Part of a small language model's weights.
Architecture: LayerNorm before each block, learned positions, no biases in attention or MLP, untied embeddings.
Training: 778M tokens, 2968 steps.
Each number is 128 + 32 x the weight over its row's rms, rounded and kept within 0 to 255. Layers, rows and columns count from 0. The size above them is the row's rms in percent of the matrix's.

# layer 2 MLP down (transposed), 1024x256, rms 0.0312, rows 52-104, columns 0-63
size [103  96  96 105  98  84  85 100 101  92  97 119 116 107 102 108  93  91  77  94 106  98  96 111  95  86  90  93  98  92  73  94 103  98 119  82 111 102  90 103 107 122  94  75 108  91 109 104  92  92 131  91  98]
[[131 105  76 131 195 143 133 123 140 183  98  85 111 136 133 125 122 156 128 151 107 151  91 142 154 162  84 147 184 112 163 164 120 105 138  86 165 147 139 158 129 156 158 112 108 117 121 123 116 125 111 145 255 156 138 131 131 115  51  95 139 118 177  77]
 [184  92  71 162 156 140 119 115 137 122 134 137 155 160 176 140 116 164 142 138 142 204  94 127 199 145 146 113 142 165 126 129 111  71 150 111 127  90 138 122 118 149 119 142 126 141 114  76 120  79 136 202 126 145 145 134 145 130  97 107 140 160 166 150]
 [ 97  81 120 163 155 139  59 124 208 151 168  96 107 115 176 164 101 140 168 129 132 199 123 143 110 113 144 169 123 119 106 171 112 186 114 163 109  91 116 121 118 116 153 135 153  32 118 167 148  74 125 142  91 114 163 127 105 123  98 107 134 160 145 163]
 [192 141 139 102  91 150 113 149 140 119 132 148 126 103  94 128 144 130 126 142 147 114 122 142  87 158 188 143  95 110 184 139 119 121  95 161 115  67 150 137 138 138 132 173 136 132 144 110 104  94  70 131  94 160 143 113 118 125 180 118 112 138 139 112]
 [135 179 103 123 118 141 134  79 125 129 149 156 143 163  55 119 100 227 152 210  93  65  91 119  99 167  68 149 123 112 103 117 146  84 120 127 125 155 206 102  79 141 164 101 197 136 129 104 117 170 161 107 116 103 126  99 149  87 138 130  94 118 189  97]
 [165 125  51  98 138 135 116  98 110 125 120 162 135 131 166 119 158 110 124  66  95 158 108  72 159 122  94 134  78 179 124  93 109 146 131 157 216  52 187 140 134 158 114 133 192  76 159  99 141 101 138 165 124 154 138 147 104 153  88 141  66 110  87 149]
 [150 102 103 125 112 163  80 145  98 124 104 144 155 117 181 163 166 123 110 107  58  91 115  99 131 157 145 166 143  57 146 102 132 156 131 111 172 151 128 152 140 167  55  88 157  72 113 136 148 149 131  92 121  66 127 144 116 149  93 131 104  99 183  92]
 [201  65  69 143 167 119  66 148 167 134 179 149 195 146 186 162 172 158 116  95  80 153  90  93 156 120 117 159 205 132 164 132 141  64 148 121 148 107  64 126 135 162 155 100 104  47 100 111 139 138 117 147 140 163 127 120 115  90 158 159 177 111  93 122]
 [110 101  84 129  83 126  59 150  64 148 173 142 156 113 121 153 159 150 180  76  95 113 184 192 240 120 103 124 107 138  65 111  90 109 129 115 105  82 138 131 129 121 124  96 123 151 142 145 138 133 150 118  33 177 157 115  92 107 103 134 183 115 124 140]
 [116 177 111 104 101 114 118 101 190 118 149 158 108 205  99 134  89 154  88 146 104 112 105 160 116 177  27 139 134 111 142 169  93 111 119 151 159  96 169 127  89  88 156 162 149 145  83 133 114 141 157  91  52 108 131 143 110 159 165  89 125 117 151  47]
 [114 101  94 130 122 114 149 113 162 103 134  73 115 124 190 137  96 181 152 111 178  92 133  77 149 142 160 157 104  69  93  98 145  74 119 143 135 153 114 153  93 136 109 154 126 116 113 151 139 154 149 145 120 187 152 132 122 184 152 101  97 163 125 110]
 [121 129 127 127 175 173 113 116 131  95 117 168 110 107 137 174 125 124 148 209 113 146 108  52 137 128 131 159 126 132 106 123 114 105 155 138 130 215 101  80 180  84 129 133 177 136 187 144 101 151 158 113 160  96  99 128  78 117  92 176 140 129 108  99]
 [161 119 129  73 108 136 108 164 117  99 101 153 133 114 173 165  87 132  71 131 157  84 122 110 134 180 213  89 171 116  76 110 113  48 142 155 156 123  88 131 182 112  94 153 160 117 129 171 140  81 155 143 183 137 140 131 133 159  72 141 132 118 124 197]
 [116 117 157  92 119 120  97 109 106 126 172 109 176 175 175 119 105 155 128 133  98  92  77 160 122 136 141 146 131  46 113 141 140 100 174  66 173 173  99 100 112 122 106 149 101 101 165 140 152 152 144 172 148 131 117 139 147 154 138 130  94  99 149 119]
 [100 112 170 100  95 115  73 145 122  74 123  73 109 124 113 131 117 149 134 132 157 168 116 119 176 191 151 154 100 165 141  94  86 157 155  57 161 149 102 139 124  85 121 126  81 108 119 112 148 115  58  89 192  95 115 158 149 114  60 168 128 118  99 172]
 [102 189 164 127 130 121 132 105 130 134 201 149 135 169 162 123 109 172 154 142  97  99 141 124  90 165  97 139 101 108  92 110  89 123 137  88 151 105 169 154  97 155 185 143 183 100 115 133 136 140 159 139 125 111 133 147 172 219  99  90 120 138 124  86]
 [174 146  75 108 132 127 124 118 114 156  73 136  95 141 135 166 114 115  68  99 128 214 136 213 132 115  58 168 155 111 132 142 127 108 133 139 163 128 112  95 113 175 102  85  84 149  96 131 146 144 127 144  79 127 151 109 146 127 111 137 145 162 171  79]
 [154 195 161  80  76 162 196  78 125 115 183 148 214 146 126 136 125 154 145 103 128 164 177 111 189 182 146 130 121 161 151  75  84  73 161 126 129 134  95 170 105  90  76 138 113 117 138 110 144 146 101 188 179 103 126 119 154 121 116 190 135 105 114 130]
 [141  84  84 179 142 161  54 154 134 195  56 121 104 150 143 169 131  87  94 139 115 205  97 162 172  66 113 153 160 215 116 204 123 129 189 127  25 130 103 130  88 154 135 154 106 122 113 179 128 109 165 101 180  53  84 132 151 137 132  93 105 133  98  94]
 [144 128 101 155 141 119 145 149 187 169 101  51  98  63  97 168 104 127 128 118  94 131 132 154 188 147  97  94 105 145  73 166  82 100 152 151 119 106 114 136 159 129 102 118 133 196 154 110 139 149 124  87 157 148  67 127  83 131 135 144 164 141 142  92]
 [155 139 130 146 151 118 109 141 140 184 148  81 128 132  82 118 138 160 123 150 168 141 118 126 126 132 196 110 133 130 131 100 163 144 111 129 184 118 203 124  77 114 132 136 154  97  77  88 145 171 179 146  78 114 122 130 127  95  25 207 147 148  91  94]
 [140 152  48 109 127  74  74 148 110 107  97 147 145  97 133 100  85  95 164 111 134  95  89 126 156 167 168  96 105  92 159 113  96 118 131 162 117 118 156 125  76 125 105 106 126 127 119 138 128 138  54 175  92 174 128 126 167  95 100 161  73  96 121  95]
 [106 127 198 106 141 129 170  85  97  60 135 104 108 189  58 137 150 208 149 199 139 114  55 175 145 201 101 108 146 114  82 156 105 188 143  71 122  75 119  93  94 107 117 216 105 128 120 133  96 122 128 103 159 116 161  76 164 129  72 145 166 118  96 136]
 [116 194  88 162 110 127 123 119 171 186 155 105 126 152 113 125 146 163  74  78 104 126 139  91 148 134  73 110  81 101 138 172 121 184 130 137 150  65 138 136 123 162 115 111  91 108 135 141 119 135 171  78 141 122 121 113 116 100  94  98 189 137 132 127]
 [149 184 137 111 113 132 127 109  72  47 166 109 140 164 158 140 113  82 118 168  98 126  98 164  64 109 110  85 152 106 134 141 126 112 127 127 159  85 133  80 126 115  96 135 120 133 103 161 143 168 145 102 134 147 197 113  86 164  87 114 134 133 131 142]
 [155 102 174 128 147 133  44 100  97 164 187 126 127  62 123 108 143  62 128  87 128 107  88 186 178 150 144 148 141 159 144 103  93 109  71 154 133 110 112 133 161  98 135 112  91 104  77  84 140 159 138 113 117 105 127 131 127 137 110  97 106 185 184 179]
 [138  76  80 119 207 175 127  83  86 101 126 116 112 117 169 124 121 124 124 121  82  72 123 127 120  88 101 117 115 113 110 116  90  85 103 156  49 176 147 103 168  97 105 110 111 161 123 125 165 127 177  88 154 118 136 131 121 130 167 171 150 169 198 161]
 [150  75 155  84 147 154 115 123 117  90  29  60 123  85 108 161 113  97 148  84 125 128 137 167 163 103 156 117 103 134 121 143 107 192 140 175  50  97 132 153 121 197 181 114 167 154 139 161 125 170 126 109 124 157 148 112 111 111 126 109 116 157 136 130]
 [175 132 127 132 156 132 161 118  96 113 134  64 170 169 116 118 154 181 178 140 110 153 126 118 101 114  78 149  98  80 170 105  53  81 137 101 110 109 154 130  99 122 123  76 135  96 144 162 156 124 152  96 148 123 123 110 139  79 142 136 150  83 138  76]
 [ 86 116 150 116 131 128 119 101 143  87 105 122 115 136 104 154  99 165 193 142  94 119  99 151 211 148  91 130 143  85 152  91 136  82 140 131  66 148 105 129 121  68 149 202 109 168 130 116 117 132 190 105 118  93 127 118 117 170 132 180  98 158 197  99]
 [103  98 157 145 158  73 118 100 127  98  97 155 162 153 174 152 121 168 166 128 136 120 120  60 143 168 193 135  77 109 154 109 149  37 125  57 140 141 108 160 106 137  81  95 188 118 170 107 147 132 121 187 162 106 103 149  99 168 140 107 178 130 143 101]
 [ 86 167 131 120 101 119 142  79  79 132 146 117 121 185  68 166  92 162 165 105  55 100 114 150 128 183  85 154 177 115 104  94 133 106 126 150 133  78 124 152 120 145  77 103 161 123 144 157 130 146 245 101 110  86  61 135 106  94 123 194 157  78  63 129]
 [150  47 106 123  93 129  54 179 156 103 105  76 117  86 163 175 157 135 106 114 148 124 138 177 144 125 167 136 107 170 121 143 128 152 136 187 111 150 115 123 162 132 105  90 135 121 107 138 123 142 124  86 161 135 138 143 119 157 109 126 109 125 138 101]
 [140 150 164 144 191 138 171 114 117 160 162  87 117 132 157 128 100 115 106  97 172 165 103 136  82 130 183 107 149 161 161 108  97 108 114  61  99 127 169 102 111  73 120 146  96  94 135 126 148 109 124 100  74 137 125 116 161  86 152 177 102 154 130 124]
 [113 149 151 106  82  95 116 186 101 126 124 130  77  78 152 152  55  92 138  82 164  73  96 122 157 140 178  73 136 121  98 107 100 100 103 194 163 125 104 122 114  66 129 149 112 134 132  95 113 113 132 115 124 128 153 135 138 147 104 114 166 210 186 149]
 [174 211 131 178 141 124 157  98 168 107 141 118 116 169 117  81 142 149 114 142 147 124  82  85  81 118  30 157 135 143 123  79 118  78 122 121 111 157 132 187 102 175 155 122 162 125  83  74 128 147 114 112  61 118 105 123 114 130 165 125 122 103 101  92]
 [119  74 156 125 148  83 107 144 161 169 142 131 145 126 184 193 172 140 110  89 139 147  51  64 125 126 130 135 135 109 103 183 110 166 151 141 140 157 106 126 150 139 131 123 112 128  98 129 155  98 155 169  85 149 141 112 100 122 152 175 131 124 176  99]
 [130 137 114 121 126 146 182 144 152 146 154 122 121 125 105 138 131 126 124 154 170 143 197  94 131 117 164 184 139 142  70  85 109 109 133 111 119  89 142 115 122 146 114 124 152 162 160 179 118 182 128 170 183 200 147 123  95 139 130  91  77 144 128 100]
 [122 135 100 118 130 153 163 128 118  93 174 162 156 150  75 106 130 143 131 125 106 157 123 150  89 132  96 119 114  97 140 108 121 177 105 126 100 110 185 120 120 119 163 163 182 169 114 170 147 151 186 132 125 171 124 139 161 148 115  94 202 145  96 143]
 [ 84 150  86 113  58 122 139  99 143 109 122 127 118 206 128 140 196 151 131  93  58  78 167 148 132 147 115 114 115 167 135 128 162 172 127 131 156  69 190 150  67 137 131 113 181 123 152 122 112 142 200 154 115 107 128 162 159  99  98 105 142 115  97 120]
 [105  96  61  98 121 114 132 166 136 157 171 119 136  89  95 139  84 120 112 127 185  65 142  24 214 153 157 120 168 130 135 127 123 152 137  74 193  84 110 133 149 197 134 116 118 158 117 109 110 158 123 156 215 158 159 132  82 183  95  90 138 139 138  99]
 [105 119 115  84 104 131  90 139  91 122  83 171 124  77 181 147 127  88 119  12 222  94 120  61 164 156 160 112 183 111  94 103 116 100 161 161 102 186 149 109 111  72 130 162  95 173 139 132 115 123 124 136 144 148 144 113 159 154 124 161 111 132 175 133]
 [125 106 193 121 136 127 139 163 107 130  83 169 126 119  88  95 152 147 115 134 146 157  94 151  93 143 137 150 122 100  96  98 145 119 129 170  81 111 203 125 120 146 128 178  82 150 124 119 118 132 141 123  60 129 134  87 134 158 174  81  87 113 118 127]
 [ 73 184  71 196  97 187  83 140 131 126  91 170 137 147 139 114 135 100  82 124 137 193 102 147  83 160 140 155 133 147  83 133 125 180 126 109  99 115 156 118 156 177 123 105 161 100 145  87 133  68 122 182 129 149 132 151  83 157 179 122 101  82 171  74]
 [154  41 142 112 101 132 114 126 132 148 100 158 181 118 142 135 129  92 172 103 142 151 120 154 103 212  77 127 170 114 102 154  82  90 147 116 122 240 139 125 166  40 186 141 167 142 100 172 130  70 168 149  76 122 158 125  71 141 160 103 105 152 158 159]
 [105 143 145 117 112 146  89 126 109 144 177 128 127 119 162 131 151 104 192  88  98 161  86 149  78 178 110  68 128  81 148 160 184 190 157 133 131 172 128 126 134 140 134 155  69 165 164 168 163 203 120 160 163 204  96 142 135 107  89  99  82  97 105 160]
 [142 155 132  90 139 155 178  84 113 136 150 150 144 159 100 113  87 127 162 131 111 146  49 143 146 112  45 133 135 123 160 104 141 141 129   8 186 125 120 135 179  99  98 121  88 155 129 148 154 126  92 116 155 151 134  95 172 128 141 120 158 149 153  91]
 [156 118  86 106 191 139 128 136 126 149  83 175  53 134 142 175 109 139 125 138 132 205 126  78 119 161 126  72 192 108 122 108 128 207 122 155 148  75 136 112 128 114 168 165 133 115  73 163 123 162 142 142 131 131 133  83  47 111 107  98 116 120 109  94]
 [102 133  97 177 116 148  99  92 123 182 183 118 127  85  96 152 147  82 139 125 127 108 167 182 149  63 186 106  95 123 139 107 172 172 107 161  95 115 131 127 179  98 149 199  99 117 157 159 180 117 122 143  47 121 122 147 130 154 122 131 158  66 156 121]
 [106 193 170 171 146 168  89 113 145 161 135 170  99 140 104 139  79  84  79 161  72 189  52 110 141 117  86 143 193 108  65 138 101 157 105 155 175 141 112 153 120 119 123 153 127 107 140 127 126 180 114 156 201 117 149 111 100 128 150  89  74  75 185  73]
 [134 143 138 144  88  98  59 144 114  70 168 156 130  87 104  78 110  69 125 179 194 156 171 170 119  92 175 118  94 128 166 117 108 122 126  88 146 126 110 122 150 165 140 136 157  78 147 157 129  92  98  96  59 104 116 116 158  97  52 164 146 142 113 179]
 [140 110  79 136 186 148  68  97 153 165  92 131 135 166 116 156 182 218 187 127 127 111 137 145 158 143  66  99 123 170  85 135 156 134 121 137  88 110 123 138  94 143  70 120 104 159 170 102 134  97  95 120 124 122  60 162 133 125 127 102 157 152 184  90]
 [109 126 135 187 139 123 145 163 157 161 101 168 124  76  98 114  80  88 143 111 160 123 123 151 146 139 156  90 131 165 101 155 161 205 155 150  86 173 121 160 147 175 112 143 116  75 170 146 137  90 110 122 140 135 103 118  87 167 153 140  75 143 112  97]]
# layer 2 MLP up, 1024x256, rms 0.0389, rows 53-104, columns 0-63
size [ 97 101 109 101  86  97  97  98  97 103 108 110 113 102 102  94  95  87 101 102 108  91 101 103  97  89 104  98  96  89  95 106 102 111  80 109 101  91 108  96 111 102  97 103  98 110 103  95 101 104  90 103]
[[ 91 208 168 154 116 107 121 114 125  87 114  91 176 113  98  94 117 111  94 140 129  81 139 165 106 121 127 142 126 136 132  84 132 119 148  92 114 178 118 145 155 151  68  85  86 146 118 159 146  93  83 116 150 141  52 163  97 134 158 176 123 143  93 116]
 [115 190 148 115 132 117 142  68  80  77  73 127 131 129 128 159  73 151 185 149 167  86 140 141 107  81 141 123  63 138 135 128 118 165 114  72  72 157  92 111 128 143 119 132  88 156 132  79  99 158 122 155 169 146 142 151 137 148 188 107 172  94 178 107]
 [175  92 125 165  88 110 206 102 128  74 101 133 161  92 139 131 131 102 155 169 174 143  94 103 125  95 130 116 159 105  79 149 112  90 148 131 174 114 129 131 110 161 151 108 116 143 124 131 121 158  90 160 131  69 137 137 123 120 111 173 124  94 171 156]
 [ 80 116  86 126 107  88 134 120 124 151 142 137 124 148 119  86 111 129 142 231 163 124 148  66  83 118 178  69 117  75  73 127 164  78 151 134 138 118 142 143 157  89 125 111 163 139 117 129 148 150  51  76 144 145  72 180 142 118 138 187  97 144 123 193]
 [109 102 166  96 121 141 131 159 178 141 137  62  73 170 134  79 177 164 120 106 198  90 158  93 106 104 146 141 135 148 171 122 126 130 179 124 146 152 103 132 120  77 166 168 116 176 157 149 166 115 146 162  96  81 125 127 117  92 140 102 127 149  96  74]
 [168  83 129 131 114 127 109 161 118 185  87 100 148 155 146  82 153 127 120 150 151 146  89 166  90 141 154 145 128 128 204 107 142 100 107 123 103 122  91  97 166 148 118 181 193 111  93 143 130 115 153 138 143 139 130 143 111 152 152 115 109 162 104 124]
 [ 87 160 100  97  93 138 118 172 137  99 157 112 110 120  78  97  71  71  84 165 158 110 176 152 103  55 146 112 125 137 109 130 124 178 104 105 190 132 126  94 165 135 136 180 200 185 198  97  95 138 163 119 129 111 129 106 126  87 132 148 119 163  87  89]
 [147 156 132 122 158 114 139 113 167 118  64  92 117 139 180 147 147 122 128 151 100  97 102  94  67 146 122 159 120 148  84 106 138 173 191  95 142 165  91 103  60 113 176 104 152 108 101 161  97  66 148 117 176  96 172 109 140 107 159 169  91  83  99 134]
 [ 88 142  84 126 101 126 112 128 155 155 152 126 157 165  95  99 102 142 105 100 144 122  91 117  81 176 156  99 131 129 136 137 120  41 147 169 152 122 118 111  83 117 174 107 159 110 156 145 128 157 121 110 131 113 141  71 136 186 152 142  58 150 109 126]
 [ 61 126 118  77 114 105  85 150 161  92 137 125  82 127 170  76 115 153 120  95 152  75 145 100 111 130 151 104 133 146 150 180 181 107 203 122 167 128 128 130  99 147 114 133 129 141 167 147 131 107 140 126 178 114  92 156 118  80  88 146 108 146 121 173]
 [208 107 159 132 160 152 109 196  91 139  89 160 174 124 128 109 103  71  87 135 170  93 157  96  73 101 145 123 124 171 138 129  76 101 165 158 154 135  96 164 145  98 110 143 125 126  75 138 140 142 136 106  79 113 186 138 215 175 130 161  57  82 162 120]
 [119 103  90 148 139 115 131 109 115  91 111 130 105 104 113  78 111 132 132 176 127  93 192 137 127  91  76 108 146 152 137 140 162 135 147 149 150 143 141 103  84 110 145 148  68 170 150 133 126 158 115 113 148  78 130  87 185 148 172 176  76 142  97 136]
 [131 192 108 127 122 113 116 131  95 189  88  92  87 124 138 142 121  96 122 172 115 163 153 163 119 107 169 113 111 161 114 127 170 126 142 122  81 136 184 175 118 144 126  89  72  94 133 161 171  95 168 128 121 126 153 165 106 128 172 161 108 168 133 112]
 [ 90 144 114 125 105 146 138 102 138 205  82 129 116 125  88 126 155 103 150 122 156  70 117 101 122  71 146 117 133 171 134 130 180  84  84 110 135 155 131 170 150 179 155 176 116  81 146 113 110 174 171 115 121 141  75 173 161 120 118 124 149 148 149 139]
 [ 88 122 127  68 144 135 141 127 146 162 134 137 128 137  98  97 107  82 101 137 122  86  93 128 138 129 131  88 125  94 151 128 107 102 157 114  88 128 119 134 160 129 159 116 145 112 104 142 146  67 130 102 125 131 124 120 145 153 194 145  57 138 109 205]
 [108 172 133 131  54  22 191 145  90 144 154 114 179 124  75 159 106 107  68 107 187 117 170 140 132 198 156 115 117 137 112  98 137  90 146 107 116 162 133  90 114 169 112 121 144  66 150 137 126 110 146 116 132 148 171 119 186 116 117 132  78 153 169 121]
 [176  67 107 163 116  88 119 122  86 212 113 106 118 127  83 146 116  76 105  96 151 142 103 122 103  84 122 117 115 135 116 132 113 162 108 127 106 160  99 113 171  99 147  96  97 106 164 119 164  67 150 126 107 192 107 162 176 115  68  92 101 191  83 115]
 [116 135 206  96 103 110 103 123 157 104 148 220 182  86 126 124 133 144 115 152 157 118  85 146 119 170 129 156 143 126 111  91 148  53 114 122 112  94 115 163 159 134 181 110 161 171 152 139  97  90  59  94 120 125 141 115 185  93 108 170 126 129 119 178]
 [155 188 136  58 126 107 201 125 129  52 114 191 137  91  59 104 146 138 125 122 159 102 115 165  76 155 112 110 123 136 142  60 138 110 133 168  90  84 139 167 168 138 117 119 153 122 111 131 109  82 152 115  85 101 106 158 144 182  79 139 112 137 102 191]
 [ 79 166 132 148 106 153 117  65  91  94  88 110 117 147 174  86 116 144 143  91 124  81 158 167 130 128  85 156 111 170 129 161 112 148 162  67  92 136  91 121 123 141  90 129 146 184 162 126 101 120 123 102 134 163 153 156 106 122 191 131 101 159 106  86]
 [ 61 156 129 117 100  84  87 149 103 205 153 130 149 143 105 134 108 105 125  88  59  89 122 102 122 131 151 151 135 175  95 172 148 169 133 144  81 143  90 114 129 130 172 106  57 147 147 147 114  91  71 134 122 116  82 128 190 148 162 157 130 139 156  97]
 [117  92 101 193  61 116  78 131 112 168  95  66 139 109 175 120 179  34 135 143 136 128 171 144 130 108 206 199 149 164 125 122 199 145  94  83 126 103 208 137 145 138 151 140 175 115  50 155 161 150 140 107  80  91 108 132  89 121 155 148 135  87 102 147]
 [154  83  92 172 166 153 143 109  95  92 133 167 131 102 154  72  84 109 120 159 128 138 121 112  60 145 144 124 128 122 193  73 198  90 121 155 153 143 171 133 182 151 138 173 117 117  72  84 107  88 145 147 131  72  95 122 196 193 145 125 125 144 122 135]
 [150  51 154 131 128 138 176 110 120 160 147 144 179  73 173 130  91 108 182 139  92 136 176  75 157 125 155  96  76  62  92  96  82 118 155 105 107 174 167 146 104 130 141 126  96  60 165 154 151 120 112 153 165 129 103 155 115 114 104 177 155 177 175 196]
 [115 111 175 125  97 155 167 162  75 167 137 148 164 170 135 122 113 152 142 161 107 129 122  75  61 142  79 137  87 117 124 101 185  99 134 141 138 117 167 140 107 154 144 167 144 149  69  73 130 132  94 108 152  74 142  66 111 165 147 218 112 141  78 130]
 [141 138 127 145 113 136 159 150 139 126 141  93 182 163 113 152 142 125  90 192 191  99 164  78 109 131 127 153 135 149 217 138 155  94 172 177 105 164  74 130  66 139 105  97 132  72  80 162  97  87 137 108 113  91 168 140 155 212 142 175 118 149 128 122]
 [134 128 149  64 110 114  96 113 107  95  97 138 138  88  68  78 140 141 140 103 125  58 150 106 141 108 108  93 112  56  67 133 116 151 157 145  61 122 241  82 134 169 127 164  83 131  73 141 133 159  42 166 119 147 202 101 115  92 123 125 146 149 107 100]
 [107 163 123 149 103 121 104 164 104 138 157 152  86 142 150  49 101 156 137 119 139  79 122 158  95 138 121 132 125 149 219 104 184 129 102 171 116 108 132 126 120  88 126 168 151 131 166 112 132 128 148  71 108 131 110 139  63 102  94 129 148 115 171 175]
 [ 93 113 122  78  65 115 108 111  88  90 210 158 105 154 151 144 114 173 124 136 109 145 105 117 163 101 135 123  88 167 144  94  92 131 136 167 115 181 110  68 114 148 148 144 123 142 171 197 150 114 159 119 139 100 174 145 142 145 110 170  98 121 169 180]
 [ 97 122 156 147 117 164 100 145  92 182 118 100 134 115 125 169 113 106 104 173 141  98 136 141 110 120 138 146 100 109 203 178  31 198 173 132 125 157  97 117 152 139 115 184 146 158 164 170 176 127 137 155  98 178 142  95 158  77  95 150 144 165 168  79]
 [130  42 122 142 123  93 185 112 147 115 127 131 119 116 187 155 126 130 141 130 112 140 141 107  90 118 107 141 105  55  93 166 122 101 126  99 135 157 105 119 154 126 149 176 136 148 106 112 109  77  80  97 114 231 160  92 151 127 162 171  88 131 133 101]
 [150 202 143 135 151  77 170  78  73 154 137 130 142 142  65 145 125  94 163  95 150 123 107 127 154  56 184 143 111 104 184 126 145 187 167 122 130 136 102 155 149 140 147  96 107 198 143 123 136 155 131 151 100  63 110 110 113 185 113 149 155 195 148 129]
 [181 135 157 127 115 134  75 155 152 103 171  72 106 101 124 135 120 154 147 136 123 102  80  99 129 100 188 103 105 127 152 130 130  66 147 129  60 186 181 133  73  81 114  90  64 119 178 184 116  77 113 123 110 130 166  81 104 145 144  79 138 141  71 111]
 [124 134  94  82  81  84  97 153 107 154 114 169 166 111  21 102 138 143 151 107 111 114 193 165 122 146  79 161  75 142 184 132  91 149 121 139 123 100 146 121 132 139 125 101  88 115 190 170 130 108 105 174 163 134 196 127 116 156 106 132 131 130 151 169]
 [103 143 164 152  72 114 100 113 167  72 137  94  40 123 130 138  85 122 109 106 147 113 174  78 155  37 156 133 151 129  56 108 134 145 133 124 173 152 101 160 172 161 151 167 153 109 168 175 163  92 118 118 147 103 145 129 133 185 145 144  77 172 140 119]
 [130 104  74 131 123 115  99 130 143 168 165 143  92  87 101 148 156 130 101 114 118  53 122 112  79 132 130 116  66  73 103  83 136 110 121 140 155  45 149 140  91 129  54 139 135 122 148 105 132 112 111 150 147 141 114  99 165 182 173 136 144  85 140 138]
 [157 125 132 103 141  87 117 160 130 203 121 153 174  80  88 112 136  98 110  91 146 118 139 140  82 136 143 117 161 195  98  80 163 126 132 134 103 138 147 106 117  86 149  94 160 147  99 190 129 169 111 130 183 116 180  81 170 113 129  84  71 127 139  81]
 [161 125 135 147 149 145 135 110 145 177 147 178 130  92 163 127 139 112  89  90 117 107 135  84 123 135 138 105 133  86 153  99 132  78 140 150 114 147 129 122 106 155 132 129  95  99 140  82  99 166 112 132 150 123 119 169 143 133  84  92  92 124  88 181]
 [141  79  96 139 100 133 169 125  76 124 201 131 113 105  96  84  95  89 129 102 129 134 156  84 114 136 134 134 140 148 129  69 132 101  94 162 125 140 175 154 143 107  72 102  85  94  96 132 107 144 131  87 183  73  91 147 116 168 156 159 138 182 120 142]
 [164 168 149 131 140 138 135 126  96 136 153 125 121  67 156 124 102  76 122 119  98 144 134 138  78 108 103 141  74 103 146 143 127 135 126 121 109  90 201 142 153 158 151  93  47  95 155 151 156 152  96 146 130 146 103 161 154  95 145 167  92  95  96  98]
 [132 131 113 130 101 102 138 115  94 158 129 177 122  94 170  99 115  88  93  52 147  85 198 159 134 114 110  84  83 139 159 136 122  90 193 151  70 156 136  93 126 125 106 120  72  94 103 166 137 111 114 101 156 174 186  95 130 122 128 162 126 127 166 109]
 [147 132  97 134 153 144 121 146  95 153 199  49 131 149 153 129  77 109 131 159 100 131 119 133 136  84 172 134  99 147 139 135 168 163 147 157 121 156 152 146 123 103 107 126 134 111 102 153  83 115 115  90 171 142 108  91 147  49 109 133 109 169 156 222]
 [190 172 134 122  57 150  92  76 117 102 128 135 124  71 122 149 124  42 134 159 152 153 148 130  77  87 127 120 121  66 132 148 130  97 118 132 174 118 142  88 130 113 176 132 143 115 149 135 115  81 142 168 176 144 121 196 146  98 142 150 148 119 171 170]
 [122 133 148 154 125 117 109 161 111 107 128 153  86 113 136 128  80 118 145 158 114 106 120 118 174 148 101 104  57 137 199 150 136 100 156 128 154 163 103  63 106  60  91 103 103 124 134 143 143  90  90 143 152 150 167 104 143  96 177 104 176 148 139 127]
 [ 77  80 158  77 124 160 117 151 114 115 114  81 128  77 123 120 127 143 111 156 118 108 106 118 140 143  97  93 123  93 101  95 134 165 140 162 162 148  87 183 132 110  65 108  69 124 174 144 142 117  54 117 161 105 151  84 149 123 191 195  70 144 100 166]
 [135 124 235 150  74 136  91  86 167 167 168 174 115 124 137 119 115  88 117 104 120 148 138 103 130 120 160 140 109 178  95 101 153 120 113 115  72 139 189 108  94 129 193  99  98 138 101 145 118 148 118 145  70 144 106 130 122 161  98  87 112  91 194 154]
 [130 184 106 131 100  87 157 102  92  96 110 132 160 118 133 104  98 123 116 105 157 120 137  93  84 152 121 148 115  82 172 120 192 163 115 148  85 131 129 111  98  69 122 157 113 120  98 171 141 116  99 116 106 101 147 122 196 133  55 125  56 111  83  63]
 [ 84 192 152 101 108 153 138  87  68 101 155 141 153 140 142 138 126  82 102 105  68 145  75 111  90 138 113 114 121  92 139 105 170  93 166 105 151 185 152 206 137 105 175 143 206  88 115 160 146 121  95  76 148 117 136  91 177  89 101  97 134 151  58  77]
 [123 168  98  99 156  78  65 137 133 187 135 140 121 139 104  89 129 166 171 131 149 119 148 140 151 122 140 105 128  45 162 158 169  79 145 147 123 106 171 119  92 133 158 109  97 114 150 102 147  55 143 107  90 116 136 130 113  97  99 124 118 135 153 123]
 [143  48  89 113 105 113 112 164  65 101 171 164 155  76  96 105 147  53 106 136 160 154 168 116 138  74 134  74  71  74 192 133 156 105 149 154 130 114 158 135 173 109 140 103 155  89 124 137 139 114 131  88 158 149  98 109 132  81  71 152 101 101 168 154]
 [145  89 131  87 121 105  91 193 139 148 156 163 144 124  96  83 158  58 121 187 187 115 114  55  99 123 152 161 120  82 114 106 156 123  98 114  78  47 142 115 110 137 112  96 140  89  64  90 107 176  90  86 128 131 135 139 163 101 106 178  91 172  90  93]
 [117 103 119  95 120  55  92 137 164 165 100 129 135  93  88 159 143 131 137 134 139  40 131  85 141  97 116 106 142 161  50 127 159 214 142 135 110 107 180 157 135 149 156 169 203  73 207 144 134  69 130 102 129 122 133 108 111 135 147 134 118 145  98 148]]